config.toml
num_hidden_layers = 9
hidden_size = 640
head_dim = 128
positions = "rope"
attn_scale = 0.102
init_std_o = 0.0227
optimizer = "soap_variant"
learning_rate = 0.00544
lr_head = 0.00534
warmup_steps = 49
doc_mask = false
z_loss = 1e-05
max_steps = 4003
Each number is 128 + 24 x the weight over its row's rms, rounded and kept within 0 to 255. Layers, rows and columns count from 0. Numbers have three digits each. The size before them is the row's rms in percent of the matrix's.

# layer 4 MLP up, 1728x640, rms 0.174, rows 745-856, columns 0-39
100:109145111146161146149134173167123120151114098103102108108130128094126111112149177112111138126142130151099163127103109153
095:121127115109136129097170133131141122156145134126135098133116113155130113132122086142159151112166113111080097085118144130
094:134124128146135148084070138142119154101110157155175142139102127122125137120150126174118154156127091144103137140146126147
106:120164135128117103181148111124104143140099123133143088131089113129082138144125135129120212157095141106142183110106120149
102:160107130084118149158090142101107099095130164135120112097151136153104123133146125168154123127149112152109098140152143118
092:117133184141123109124103119119127150131126136135115136166069082130121110120140144136117102122126112120129145146106115135
093:092087103117094104116156139144142118132109114150101116138130161058084122092158146151096127122148186132170121134171118117
092:142106144151147167124151158103147107141115137137085149174116152103194119141110128114124157138147069132148105151141143189
099:156138134112112130135141127163145139160136133156081111159148120150155114134146138121128115073128138149135160128138140076
100:097155110132124118112104115173138130091143081105161135082090124125140105116149096150171129132151123181158086154103133098
097:087138145193142151114135126092121142149149103154102116121122108130155142129145105108135121079139154132109148116092116148
097:152133083142122128094111138113131130137119117112164136147156143142112151124095104144155122128107141126124147105108139175
089:130115081103115099149110124130114082156115134157092146132135130154113145124123126126101110149103140142150113145141119134
096:094114108127130178145154081145190111126115137132101130129099134117126136141100101127109089117137135171113145140133130161
104:141081151132104126108147122116108096155100087106150146116147132106116123100134094129088153140115127128114190174138118132
099:106110150097121108166114114135104157141092159122141145150113106121115142097132125100133108134082116149119117116149162127
105:151113137118146177139088096140117084093135128156103178169168128102131111175131149105173105099142101163141106142137160062
088:149138128120095142095137132133119141078136087097108109148122125106174154125159078131114153109110102072109134143124130133
100:139122109145159115093116142090151109130130142151131122144117166159151139094136139146118122158124137132133151109120042125
099:167117106122156117050113125140133132166103111134123164141101087175114166102124147110064136150117111100136096166156122118
100:144123098102175147100132175146168077128115105108187118101122153130108098147083114147128130151097139167138165098124079129
103:105162153122130127169203128097121119156137123099110099188169177138149144105140085107143138122110112135132148122149129108
095:109124117162097117116103130091103098120133077161138135145115165159137119125120131113115123133160079162127132158096070127
097:109136122090119151136110214166122098122126128142119156079134137140136149141080115108090114154168131151132101146119110119
102:107127199083141103131154113140152079161157160105162137101130120145137107103123093142117169095116128156146109154114131141
096:128097143121120132143097114157109101136125139101131117117119085136128125124094136138104108216125137112111137119122118149
092:097081157102116104098147174137095126102133123049153123152132201137101168127150106171135119145109096160090138117143115150
092:101091134170116101113113101125124139132070115114090125129133139133119151134118095150142105150091135097121111145095113127
102:124115104127130110158136134141134136138097121139119080112118096122112131130089154116153151104121144156074173092090123147
103:096176128200128133125124138164093122116123158122153128156143121164113124070120094123083114091110130105076116113092082107
106:103108131125132126097134112156136085141140106145161157170130135142122133098175127100143098093137116128118161144091105103
102:152134137194146148081114100156113089080065102118118141107115113140080127139108129137135121135107142119112088104125128156
098:163127078160181093120140178135134165071160142134121116109105117149118113124157134130150131162047087146136144104139102158
098:155148127159111147143107099145093151147201136109118127130108156128113136116176153160159175064132131146130105082172163145
102:145133113086133124146114133147105144129114157108122134109125128162134146124139106153148110134130156138119129120109152111
103:141132131136110116121120152141092114121125166129147149146155101134121096111127160109087108161138089135129096176122141160
099:153113135154149132137154133156147150110132137100141111184164122130127177144104130148158116119162105085140138119141128076
095:112112146108132134114155103108156177093139118117154138132126095119101115171129144127137126146146131088103080111121134149
100:165094112174110095127105111115130183109098133117121192134132118096138131189091083112138114144139099108168113130127101149
095:157097153129114133103153095141179144102117122191090120092141121131111121132121145114141071124103126101115072169130115105
098:128144121130125125159150111151152164110099105141136122136116143116158131133127113160155122138180155159127094142117136092
101:169091125127117131090107159159118155143185128127137133130148093138136129147107139077121142120129136110162130137118137119
101:113126122151095084107115104096136146116117120202142127115143148085122139183138131132114158128134115114160102172144139121
100:154180143120137126137103106122132148116138132133119145164097112088145102100145113116123153128148173150135122157122096139
099:114125134128135097094119122069142139126139105108102109106115132133161106172178135116158166184136187129108130117127154138
110:118097140137129128125146102107161123143128130161106177164108148143127154140147147160100121101199144073109181130143105113
099:107118141130119134091117153111095121113120127145134144135106080112146128126137091134118129128095098101057127127088139088
089:107166110132114114107105135151113104131155127110141101121130128150125149157102114087162160117137167146117161108164123129
088:128120111127114117128114145146137153123137090120161125083110133151125105151092154083165134123167123123118147144135111123
102:183131102115157193125131141078124099082129156129115127126153106128138138168181149162116121101123150143124154128121142118
106:121125098115139107161141109133131120161143130131093172114128089134142143140136108106104136131112116134129156124154118125
107:099058159099081131097142103072078098132116106160125090092122128128102128135114139139173128110144142104103103139118135127
102:122112125162123131144114146127140137118140115126157121128118134142142120125142101141149139137147125137131115114121156092
110:096111113102101128131131142093158133141141164119156153152101112138100178062109117122114161119169099138147129077133103120
094:145135157128135143117141127099144168112084123122099140117134153151095144132180104153112152110139097146127111151106116107
106:137132163095095112164143113090108127121139172125120136112170095175078096097098106171123151154142113101169139129113106120
099:132146136142139149118119142053137133147135130108135158128119126153161150117133092153147078124153132126120110164139173131
108:158148122154139111107126086141144123137113094120140140134155092115119127164110118131116128130141121117112104115102142100
090:131148162127138149110147124113097161185130107108100119131134097102185142141106098141100115097131141103097146084122165095
104:095113127135124084133142094164105132138164106119123137131079137151107083143113116135119135116124138113122139108126165129
105:122117140129091146130103113110108117103127145117153177156130122153152120107107127146121109149143116125128119106112122130
097:093174131097148143130114139121161118112142144106160106139116134075098169122169073097149121160119149135140149090144105108
099:121167126138119137091176112128143096152150097105173107155125134177113148117163091092144098126126180137123143133102074112
103:146093142119109146144145106167134125126140136072162171108115164127118100155181122120172141126123119120119124097117142098
102:148159136123150133106116151147141127136130107114123096107147133161096114106128158116178127112173144123160146094149142097
101:126195160126105139135125121141124134133139133145162142131124145138099099154096112105091120129089184118107110124158126117
096:171082148115107128090145110132137128157121119130106169097090087135108114128146131154147146123114165151119150128128147113
104:130137116133124142152159110142139159133134096141136120102148147076129129098120097142138137079122116152111075118112146127
089:139147085160132137075143143162107172090134141098119162135149131152088132129103118102150116101154139093123109110101147112
105:129139137108114150121142134126152141113144103171102133152108128131107184167163123123115138118159136175142074144172142092
099:102127114137142097139103180161170106111095131122116115100114137169164115119149182134140133134133147097173133155145152128
105:081155105169155115136134097134122158121129113118104159133152154102138141099128148132114141122131126110103166144133106091
103:104116101084141122118141143132107139119134127151113135087108108102113140153140121111105126115086132113133128146137136147
102:169113142124164094117079168135150087125113128129132122101133093143121159116129138126110116089100124127177133147140123123
101:127145123113071123141149148149133103129115116100150097117078038126108115134134148164139156149173131142100148124156133150
099:099101135180120127177140146082100117144163094136128079174104101147104115110128130153115140128106167105066115132138130136
100:167149139147131103105121145123141172182156116089148114130137142141121137147099143147060172156137138139202128136137121109
104:156114131158146147112122174139127101118128107136142146113100135065104102138126148115157118115123150102132106119117137117
099:162135133107137134130146117116161094083146074112190150107133123129095120124133110117135178118146145112148179113125144111
106:164159160135119133114166149087117164130092145136140151104128143119131155126104131146158160084139123144181127169120131118
098:141153133094151130123124116143104133093153114162184121161149131124164155108091141117132126120163123150097129155125147128
096:132111144058142102131096156100139097149119100161124081122158077095138092155169109120131110104115133128188136120119122132
093:117117163101112164125137174124082153114116135120108129123148105174126125156122110138121145123086121076133124122130055130
101:088160157124121110117071134108177124133118103132121153150162137143121156095150103114118150149136151139123117147161137151
100:154142095139080125172120132112128089198114186111151102136135092112119124133138113114104161140096112092140126145146161084
106:113139122129105123139145132144128181124164143137112156102119138135174132107142118149105083137149087128138108113113139143
094:117132142068077161089171102089158090108093164082137113104111146144106107133163091132113122121124157147092153137117117099
095:156112130122137177109139124158158134134112117143155102099187141149090152124115120139126125143108140149152175156096125124
098:152164118116187160143078157163160126120124131150085121111111115121122136106160090107134150139155133117120116102136130122
103:137152093134136146167104141119152070137145085105155156107114117131138151124151117141151156114152097149132179121169131101
094:130138107110142170103135131136145114137145131140116112131116086098175160109176135149117085123131088118103141123145102152
104:189139139125100177106124112127100108134047141139116105167129140150146140109120127096116124137192145116131135098162097139
097:158089161122120089124164151095165159127136148107164118136057129108152136121138114131122136062154141128146117095110130122
097:127113103171116113154120145131183086120138100128163113122171120130101142145073144144137141110132123121123148129074131078
094:075115150134126140137167154122125127139143139156123177111163123083105113126145143127112124133135140143110098113131110128
095:148126104123128122141101156116123090153109080097117110097111172166090152142098143135155143152179146110170141146129129162
098:149134144102135144173113126132132123083137131145159096188076088110095127144066115153134129127158108122135122131115127147
097:154092102121149119135135137091107125139108133092124123094139123144122096141124153115122119116131066147072096111132088156
094:163125122134105111138142092131125145139140137128136137150133125123135138157200208105152171153165113121096103088113135134
100:140145131117146121149097114142162149151089150115128122147147132138186135170092141114108121091145103098113108096158114148
103:147120146121178141117124147123162136139150127159168120098098154122154122122111117140149099144105095138114107132148129129
096:154165156122139100106139157101107136128166113096159084084165092152135122150143102115123089154156133089118127152140143112
099:127088060120160157149165151164147136154131101140144133101120124081123134090134188139114167124170115161173109109135115111
094:093095132143145132101109107124137152151104134124097090067118113144153093140179131100132157119108158164169155145139141154
099:113129129114082164148103155121125134146133088117140085091185111103152141148092156147139178123168121157157148142170183136
107:095116143135097139136143119110102127123143128122121116156129139160100150073148164139118113073113134128151120092120132127
095:147143126149097109147170110107112132114111148112159109144085151112132123118073092139125123137139073117064144132134159108
103:144105122163161145158130129151150128080122125110086155104126110140121168115150130148149149110138121165119106160129129099
108:120138107117137103146133156130120114132133130121117129156118128140101133147125151131106118108102154137127115109112146164
089:098117125125073111140117118151166133139105147153111161110157121115149181181130127149146147190164148144111190116145132091
091:121131169139209136148115163143124158136154134125115114150116102133137110130138135161112101088135167068112123160139127157
098:123120119132142101144098087139097143143138084128133088162136168149107143134111074159160165092146117124100125091167125135
# layer 4 MLP down (transposed), 1728x640, rms 0.17, rows 745-855, columns 0-39
103:118132172075151108083140086136159157129149119145157161137115139099119143111096129158118145115129144138085184107113116142
094:089137116095174107143129137100150102131129124161140160125159135108151136102153168168118150168098107102134131124127132118
098:160138091146123124125113096128108126169098136124151138133126145172115122120172146156131097178118116127127097140137120153
096:107115122154122080113115160109096143118091151106143129089173157175148110143123111103108107162119137124134156122138114139
102:116126137127153101165102150109138161113139167087090138143081124141112114091121132137143088153128169133133168119113136107
099:117137131176109146108129163131136155147121144115115127125176148133155120134103120138148109123137123121092113138125155129
102:109121146141135152082153085149112137142096139132111143076114137131113131099126121164189110159131128156110133154092143144
095:107111121151147157153128134102095127110138115132127108131169099137121127128125136124119094116110117126105162102154092099
101:147112104113128110145163131135136088088144123185132153129131150143150099109125113149156096127159134118095134145095144102
102:086162113146109125126142141125109145125140111144130119121116144124072143123111110154129123140106140136123128149125140151
099:120136152119137159133122120147159144099114166117159148088120132104133138159110105117110107103106131145145164160086140182
098:122159117105139136100106188082129125099180160136140145109133092133143120127169168147160128106172126174126138112110125077
095:120149131130128112131116074130167115120150117114117169121093139165122148102117171156139124129149128146099138134141109126
099:121138124092151078117076154156100123113135152112142115098158149131141121145098069155145095126126144135165114109136113151
102:107155133121124100141137127099133154133141097147144098121115104141174151123158116100098128140135116124198149112112149117
101:174102128112153101154124154168145156132070111173137143149122104148173124126121104089105128116104155127071144073098106121
105:125141105126127140144136100159169130131113137153084111164131125118097138129125149104136097118133154148178131118154143129
096:121121120076100130089116115113115119140101113144149164144126155120131127132153136140122108148132115118099132115107145155
095:132125131108107146176135104120107155166089109126115101120129124112134115100126115144130167142118160107091106105134149104
103:101113095141107081115119120150123110158131129149151091122102163138096099098101124163134120138085185133140125115138099132
101:182107118127136136171134150125164115145109124126171124122175153149142155112095147120102094112151162141103180132115093079
104:151170174125135093143109116130114134113119108135112137130119148190169152136130116147161123141155154150110150101121138149
097:168121116136130076132074120133150112104110135149120102164131101126160097120119135133188120120114153140112135141149162092
097:136117135115102127122146089155105076128104181133151109141187089102161137106132166160131118127145129141120161141146136135
101:154148147098156058094130139084088119134116105161177113099104136163135152146130113144155169156121115156146125159186099111
097:127142132189178133142109103150139156110122149121118133134164118111100142099144160146121130137151122128106081108154123146
099:132104163142149084104140133124112107125125112135141130176167129169140107084132098146086119183126134140135130099106118172
105:132073129104130111154079111133125117116084139160167147096149124135157151122147125122115101143117137097134092110150110138
103:141134141135133139163157146154086102085117154119124134135128153133091132101107153164147135100164076135195170093089099131
101:119111112118077167126130185138121151126129188108153052131142145114144095177135096119095133113153129089132127104099099076
103:120096104112144109127113104115123090133135151120130163094090101146140152166141171123115120109147098141186121151095108176
099:123104144123117132137149134155156174155104154128100081128123136123129118158116113107083144139148164072110160137171124146
108:109121108096155150144136156170119148115140134157161106155114120129137147117149157173156165129094099117160174156130140159
101:097133100120148136121134117135135114161131159104138150100135074156095136168110146119131079102135127107130148104141077135
101:137156152122143126141156107153085128082092139150129124131125131146103129180158136153067143136130149131161151180122157147
102:138113193137129142139150122146124109116134129140125103135147057135091133119118134139143129145148170148137137141108089121
105:159134113128154139148145184111133153131131161125131142130137124108122132116156105122130141143139146102163130157110126098
101:122103111102160146122173127131139184127147134112165146182138151101118147132112136124135106128109128110077106113139116158
101:092114108156122117147131107162133179135174143124142122126081115134174154103173124105167098127117123143147116131149114156
100:120138168112180101151159152106157140105128146120134077121142131117148135145134118159131111114143099158132106126131157123
102:148104120126164166126172107127118170116157113112146175121078104143096135163127152106149114144118127152129125077122140150
100:108106129104087101140113122114160124129170124141149161109133126137152133140135156133140114146151120130106147111153132175
100:135124170087134069137123124113144106087130131105129152101117148113126142157113131076118139168160152134146129156117139102
098:072104141124127071117135126130148111153112158106104126139140100128133154085132142084112158089115137126122121126133154069
101:125076122189105148147098127131135102111110144141138125122082073118114124105126089131134158144124109158108101132171125143
101:126168084133109152129095118110175097136154119114142147117120138191106116112153127101164183119165153148142156131144124104
100:154115138122125102163134125156110101116137130108167161097115162200167132101136160100113151133127111092119104146087135134
095:101105119134139132131117161084137098159112123145146140157141124117124158080124109135144137106129191096099189108138091120
099:146131166143112145098158111146126128129083124091128107163146168121159123125082138114151119131161154123111095121152165123
107:122136137125147142099096126134120126096120097154119127151188125133120095118145132175132135134139116095098095134174159090
104:147124152107178138160111123149136119107142133127143107103113129130126107125114129151124116122143142160095124119134111144
103:084133099122122120110149121178145164156116121152118144123100147126090092107152156135160125119124128124163169122153100086
106:115114122140115148140135113107115113116151116150138123117107089119148118133126050113119114127159163168139161147155136142
102:125165115113141068120096128105162153162124096113111185143136125132113130131117166161095140144110117108150145118187113107
097:129142179083127151163137120089127135115095123131161115096165144162123154149129152129163110109142141119112130157121120130
104:129148150109094137163149100163143138134154135118104155120119141141160104111092113118114128169192136093127106127134162167
101:146140126163138137138132112073096171097118174115120157125111149166174167129081167163120099132160150111153136092127149104
100:157162100153108100119106135125136111134090101095123119156126137104123121160174119156160156112125128120136119125142130113
106:107140133121121073147126122143147173143136176103124145187125181104149129122140132159143147149072136177148109146087091116
104:144110142133129079095126107137114105171087102136109128133138116150115148111129131121150115149163117120112157132134103140
104:115147106135121111127101166098139136102118161101095106133152139107085118069135086133135173154116132154126124089139141071
099:094153112134099163139094123098115132114149084177133127117108113127110137139162147152128133112159132134070097132103137139
103:132091107121131077123119154117135135143085151145114073134129170114123121125099128099121146094147113145108121147113116127
102:112143133116148153144150128134104160164117120107149140094165130114147174131150163168119140138101079106118157095122095124
096:136151108127151106069147129123119165146164120143136063137127112104108118146123160096176168129150131148142140115141126136
098:104107126091136084122134129121152117165130134173158135133118158131195121163155151114136047129133095133114134131132135191
098:119109123148166084098146107114157116128138097110106116161114141131136114083125139166137100127159116113133117120127141109
104:155090157126166160142115167128072113132114173169104106153119119121104108087130062115133157137132111145180113148116129077
097:136126142120103168121111137168137183119135122140095123125138160114126121164139105110097156132126134115097125107126152134
096:115130117123132088124136147138113145149137160096084096137118145128139120131174101118118097128150143135112127131117110118
098:127126148071128118119086113058163140173151128108111105122111131104120139125122083152118163158084123106126140132135074111
102:139121155117149105154094124148160121096136142133166106132147150147121095130159127121105098153160135151085153127082133104
101:137118128095107148119099145130100104133120102170125134135122103119127132153106150187114135131106110147119150164108151121
098:144117103110146099094137146109107120118131121130086106151085104104110125128110128087155116153148137073086095138129109131
099:116103119065128091118113155137147109095068174093123172111107071121157139114117168109163129087158158140104123092136120151
097:135114112152148143066131108163111118142126127112140095155137110146156106165141122090120117111189124135157149141138109184
100:130122127143133101165097130138143137130122128107122097150164102142147143115092099153164134120149107138123107183126126119
097:135097126136144087078138120171154131101158136107140138138144130110091123137086078106104147087116128122123134154145153090
101:116150155136139133126115085149147099103137121081131152137122111174116084100145124168136110094101099114138132134126109146
099:142098108134145110151130129132077121074141124157104150120150139098110131138129141144092172082117119115149123159130087113
096:126117181126144127175118128140136086109153133103114162111124114113104133140177179158114126162144155126183136177115112107
098:136116110106143085119100113145118111151127096117108135110102132105128149126116144128123133127124122113153126103095165174
088:137135147108147105140108167122134115128094098133121149110101151136121114121158117108159111118106148142124120173110132089
101:178117152120114089100091102131112099142149071084080126121143123131093135151133149116121117134101118175073100157168123120
105:153092120105102132118147143143125124157128142131166124136124104134109145148164172098125138117137162127162148120143127129
104:143123151088108141092142157130101132112140098099129124135105137149139120140121118135072112111150118120132111149146143121
096:131105148141151070116138111137128127139103127122123181106104151111128134106122113128145126147157133133144156135128145105
098:125070113104116158132122131143176125137161122097143066143210119131123141156110125112082124092101197166131122146136104096
101:142098124122112132111099178147132118123118130109096146127096136164079106114123124152123114139114129121092124152154100095
102:112179148146113123108155109120109132145177139134166153154131100138169097141123162120156205104111089153135124122111154115
099:139155115113146160126151167136162134128124197142103168124156148114122125214151117149157156161183146110103148106081160118
101:132126168158103144110169152139134140092079158112123149141131150164132136114121147136144129122151131143125122138139139115
102:114156149183124106130107138069108146112130143135099106118139133165131169127124158100128119093127086142108089118104133138
100:120115116132142171164122144147122141105148133132138122147100155136133171135104098104105128108121129151142087147141106139
098:099138146188118068149132117118111151136128088141116119100130167103139127139124151148115163140093155114144141135119139125
098:135134107148130107083137136135121143144155172113161141135128147082104135170133159148098144117091121138125140123179125133
100:098128154088147127097134098152140133171159142135106127077124109161115112090048094101114093100066116138146150153174159115
102:133166111100113117162105118162137072137086134164113059096132130121140119181117148145162166091143067106112112107159118130
095:144145120134137152144124106109128113121187107145088164101103151122131158072094171146140098087108097080137137106139118104
102:103141152120167137140147136117094083096125099083099141127135134085112127125129106108141094115093113131104126139101122129
106:101109109134067116133146118075156148093150113144133122115144109128135126096147154157081132124046160082074124104160141140
099:132107121157144102112133105087107204090103121092133166126091099170124085109112098091141149092140167141111144125103097111
105:135118100126080128133130100177118135098185164120111139136084120138123138147163127120132122153088122108116107099101116125
103:142096110097113114105101110077145070161155129134129112140105132111157141126195151142138135125148122139153140162211121138
101:121091127118067105176144170174173135100130142156119109118160116091141129112093116104140164167150143146128163130130152129
098:101087119148103114093093135174119098106149131157149113135111137139141125127093165086123140110141139178132145100161110164
096:120132155114174145134098156159113133105122113090150156150131139099141136092089109147148075148124121120153094154141149149
101:119141102133143138172100133171142096134104164100129099140121187095098134120136116150120092158128141200109123138123168120
105:164101138129143106149130124129130104140165086175111123157104140171128161099117165146144085136142125182133091114089125147
096:103103137115120139140072113109099141138127106115126111172103111186128143120169181136128152147103099113113123132121146124
094:144160086127173098141145136103172126141084149136113159083117158141098107125132125128153154125095131134162108109110094154
# layer 4 MLP gate, 1728x640, rms 0.167, rows 746-856, columns 0-39
091:146130124141164114139108120115155117112126125153137108118158158124101103100162142093113100097114158093149145107120166110
102:098141136124123140114171109075129121125156133106123099199142110127128121132137146130103100143151109121147117123114113156
094:143110137106093143087124117096125112094130153127110188116167156125159113128120131133161106153109166121158143170099110168
093:146149133106112126107109138106109116108100139157107111155147145114099151090124138156182101091086161153112132168115132139
097:118123146118161162127126105102132103154131120104163143131130141124079129136154120112093103127139109159104166147129139129
096:092148141129122037124125125131116094124164174133132168089113142138131108146174160179132149110129147160165098173131146126
095:158146162147152134132146094115138171114123144152138130135136142129103151110155152123154109124128171116098145121113132118
098:160140076140121099141144107115135140118118136130083161109133153112114130160135141142103130095135153157115171142111140125
101:126107108134134131125114099123091166127157135114121185170152125146164114155131139151113098121097110131136101151110092147
096:135101166148132111128103165081129121106099139154133140122154078100087169153165152138151093131127108107140167151112162124
096:099161103151131111091108104108143117089128137109124102105118137082109134133096158128131147114128155104135146127089137115
089:086144145133104145121118175122153092085148121110138078149104144165071211116158123118148067164160104135143097162149102101
097:121189134166110125127166157116113124088109087131077149150155129160121136107143135132136145129152113132123106140117123124
105:097093116067154112090111112070088067101135123138139184127139138146169166178110149125151151107141150122135124130156157102
096:130094163075116150139179130141117151160153101148148136145129121187146081140114108094107113184095154144097114093141126115
105:170175127128108152138125132171135134069129123103144129134122057153123152145135196187147130098129103104135152147131093119
093:105148112132134152113151091105112120140091167135118089140159126141097123144143130085110104135137086124138128094161143160
093:130168091113125143153126133117134129148096093112164146156117142118149073138139106142139126119129095084160143135163136144
099:120124164167140101107152129099147118110128088144164125168151120107165126125077118087138095139171129093147120128118127150
095:109131116121115135132086124141149166143136138118103098163126117094091126138126098120101139102123107096138142106167113139
097:139120114127156142113084111147147150124123117136132175093130128087131149129124172127106136149093094102124126118116067118
095:088136125116104135142137123110153173142136141134151184112108114137115143141133106134077140142133125093111123143127115146
095:168157113107167134145144125101114120112124121130162163123143146103077163124089126168120147161146090128145149129141124131
102:154139141175147146112153139184121138072116137176151152092158101136112088119137152091120143108161085149106159127157131135
100:174129149094133113128125101113136130132194140184130116098095106106112100136141113108112146099083141123115163147107142146
095:140089109129139126109164112132131092136170137111127134160150172134149093126174150138137120124100140125121079131119134120
099:122085110141151130143123136113145116115093134103108144126126109155141152131175104139121105146113098095125125137122103116
104:147092158122139142155156121110118146105122135161101108133149138120120088143091135113138163162122132112162159112076137125
104:163131125130094080185096161102149117176141120121112135150134089125157123142149174081171129162134080084169097170160118149
111:104099128116127121086136095127159100140148095149117120159140136158141184128113155060142121129075071146153156096123131132
103:124115089132123089113179135113149166159112118119130123119166109132132142161101109126114112134102122105142102100093136119
106:119131149103077109137128089088161094138148127141149109124118113140168172160106135106096132120126154147145118165116149132
100:097096179105141111133167163124110116076132102146122161107092091091093149136123135127128141106103149073163106103147179133
097:140144160123115110149195136100121113121144079121136130155150134123137083104108103132167139135120073161142147154078164146
099:121133140127138177144118176096125154125125131130124151112149151119142126091115063148112133101148130152143153144160129076
101:126152120102139146152116142079138110124117136130119103143124138144127110103170102126107105145087141156142151152140124133
095:163086116127200090148129152153119136126109133087133141112131117154122163157110109138133121123125137123116165123128124158
102:111128123120124102103122149114159119046115087117113111191158080132164125110149108129123118124144122142081106064113140111
092:136168110109116142111150118141084147157148114102104147108146138106142135123144096122080129167112109112119120092124141138
103:118109171076158106134122124112137144110104141133143171115129141140145122121143126112124138163109163109147121165134143167
102:146139108147122082137109161094182107140127119140109158166099137113142139166086194154129135136128131129141083136159108098
098:110125153076120108112142107087164159096165093167142125120143140119136136123126135155141120136145169151132170131120115115
103:103116155124138139146123100104169168115138150110137117097147088065159106143128154124079169140113102159142135158119147099
098:127135115140147160139102131093129098112091096094058132158109125174168171107114158135070166163134127092176137130126146115
106:097145137150171099096145146117149129167085113126144118132126129088123115151153158141121130125075077150153134129141166178
099:118090132203143113157116086117166132188117137103104118106131129138121088110124112117118193167098176121122127125139178125
087:127165126116124096144162122148138105097156153096153103143136094140075100100091098098102153107128115155123123071127118127
096:099140149118153096126147139102137122145100112126156129096100149083165119102124167092101088099159100074103158161097102131
102:223111111131140148142090148122135140108117136112154168152128118154135132143178136133111112119134148097104122135127139092
105:139126136153151095155146150097135120093097160186113116112112115110103137142150123114167092103070155087172116113146120101
104:109115130117133149129061121126159144133093142145130089132114105130134135145141149108149106128103114161116141142130147110
104:141100145127147165131139141146123125183157108083085121131169138107132120144110151108145122116110117112159151111111120145
101:157135119146125128139158121120103146120142114145151111081131156115145099118143102127143145136132137126087128135161118140
094:151133142170165102166154132111152124135103126118118132135158139141119109120119141114140137156118137150106108111135161114
106:141093095144153104104115099125135153131131097166089159151094141153175104149127126114135141140054072132123133144147165127
099:132118147143138098106109115139127141113138122116094120160093128126152119169134109144192125123085152116142154154123156119
105:130131114157147127099140111106163121147124138133095148140141108141100161117150091081137152153111143152120092107108107143
099:140150112153112105123128106148132097103161167114134106122137121157108064108108146110108130104148082151127119183085108157
100:176120084093106116124129169107115147100114208077121130142124121088103153109110136183162141122102202149146115149111111118
105:147139155141125083148100175140091130105108145137113129136152130120149140141127148086134123143129090123119174123141136150
098:110108129140121155054091115161114144086123120141090122118134128166110101105139195121101111079150130108153093103145150127
098:089154137129129116140097152138126119083093162082119120146128107169102108134156104088101134165161130078218096123152123122
107:094168117145171137104161153103141096119143176147131160147132122143085105160104151086122100148155154103097148135119130145
097:158102139136113090127148121131139169124122129109140186112103061110144148118143150161081101081119133113140129145130146139
104:112112161183145133154156123147169147110151142109141141150119134133118160128150127125150154112158145122139103126110100143
100:096068110205166141121138122137150142140113140146118145138127116153161109122123137106125129179105142118175101152113124131
105:163157117140112122130138164146133150114142131118121130126097101122115133082121137116144157161146154137141138113149188157
095:099154125164125148113148087125120080103120115141123174134157123121135107128141120102132123140108134111118131140142136138
104:120121154115134168121112123155152148101129148110113132144122113122117162161158122092123138147160133169143120091114183124
096:140172138129126147106130116132085122131167119129141124163148122073101090130118113140084144103117092149106086124100140130
103:110172156139099114113100183147141096114175159126159155120139145158112121144133086131122094139153140127137158101108095111
101:102152125108108149122132091150150102131091159132112169112129123150140097123138156077145122092096135072120125149118135162
097:102115133156076101121167130135119148116155127114112156143101081136097138119144159101160148099115136134144171165122107137
104:060146120107127128126103137100145127166101134153115141124138108143092106111093103098139109101168114119139090109153080133
097:089113137143126135107119147087122156105108146120102118106126114160126117132119121110129151099155123108144156142110104129
099:112164105152131075105148126093057128154088125165144124178135104114130132103149118123103101131119175129133121140104114119
099:093095112117140123170121181134111164150160161109092147137098150124113107110148142159088120132143144134131136124165140119
100:133148185151067105133091144099142085123132099118140132131138102113126156093111090125103122158101157086135131119155118144
103:122129127077159142152139142087128172146113165128116110107079110111123143129097130100148133130116105194157120114132108124
097:142133158132097116121141122101065107130123146152145120150100129167137116105123118124158133085132093129118108104164122143
098:116132135130100168174129089168119164133156178106115144164139098096089097154149209100155104151095119122121125139076111135
101:149089113132134133131102125124181124129120096113096103146134093127159143134135155177134094169115094162114117143141175119
100:150130155109158095131133112103142107120102128146073130127142126115138144108142136130106119148130151139132146087170135144
103:101108123147143132120155116184138141132148112149142132080124083111106137108122137150113138120142118109120102147166100154
104:116116127107167096135116093128154138096169120125123134107114154143191139101132152117112126183120112123146098154125120126
097:123156125138115149116061113112116094084133130130152170192144120177149147089133131150186108102122134142145161142098135128
100:122138079137146142123135151149139155146131133130120154162116144065143133084096137152113124139122149127141135086126145129
100:135155130173167171108130102116177152120145124129114126121106113142122107150124108144121108116140147113093133082130107160
103:140117141128131078143135133139133126118109111152066173122093111113133147169154137125147094132112118124110139135097121159
095:105160125123113108122150154125128136126122127144145134137151149164152161155123156165167156117111155151133129129159137141
106:091076134132116096113082130117135126157157146105114095084144135085171175128160086165112120120083099178144132114123109148
103:076086081145135126121137097153126131182182152142150135112127150088167121156114129078102136112099084141134094129125137095
099:107144129150169157109103115115138108137152126123119121087096185111130138110113139132138105152123155109146130149141115111
093:119175167147175150093129121101149119148081104088104184094118153110130146128129148137089141164147134089133159105158084171
096:100142109120133146113121129110140143156119132141134202142098099103103101122177114142160112142081141149097163127134140114
098:152094144137107130103115137164119193105144088137156113162121137092159151147133114138105145119138116115155117145112166157
098:101140124167133106135131079135130082126118161144167123110135129089124129140128175120087112155159139135133145142130112155
095:143167085176126148117155100129168161113137167110093135150108129097123122119159118101116182113144119081131141154151165156
101:148127074123073156124171146136097147143138142146128125112134163165143095132110128125116097108130126120069159141076114084
104:120114128104120171139136096135152161139149114117150122136127133104171089114144081101122097105170142154150132167110130136
094:149136116131131124136128123155139173088115114138128102162127141140127116147120101136105118138133122115094112112152108106
106:150124167087142152131110113150146124140099112108114144158138103109122138109141128158118119116110127122116120156142125110
098:155128152139145079123121087110118136150144149132123137094108079161079173151113139131114135154139094146160142143096108110
101:125157093147137106078165138141150156160135115117106153176098151162124130127130147157139077101137100088110136157104129119
102:106124143153111132124129152142185130150162125108114160110165140169159126153143137120185104120096137118104089143113124140
100:144107105128115124103089116107153116115153137174143129112113126096111116126147154079150091104114118173134138112130141131
099:135100154103108122105151134137170146140164094081102118191115110096176131150106145159134134083124120119163159128124147150
100:133112102095126125135119105165135161123138087130113122127119132110121138157103145149153116150145154129148141120115115127
093:136111111176122129101106141123123119138127103140104106124092135121153103099155113126097143113174109159152088138150135152
092:122115163147147108102124131120143126110128106130138140134142090130140113162152118113145126145136150116145106126153103136
101:154078102129146126120129102140136143169184116161141118088117092113162157114124122166103126080103137112180147153136132138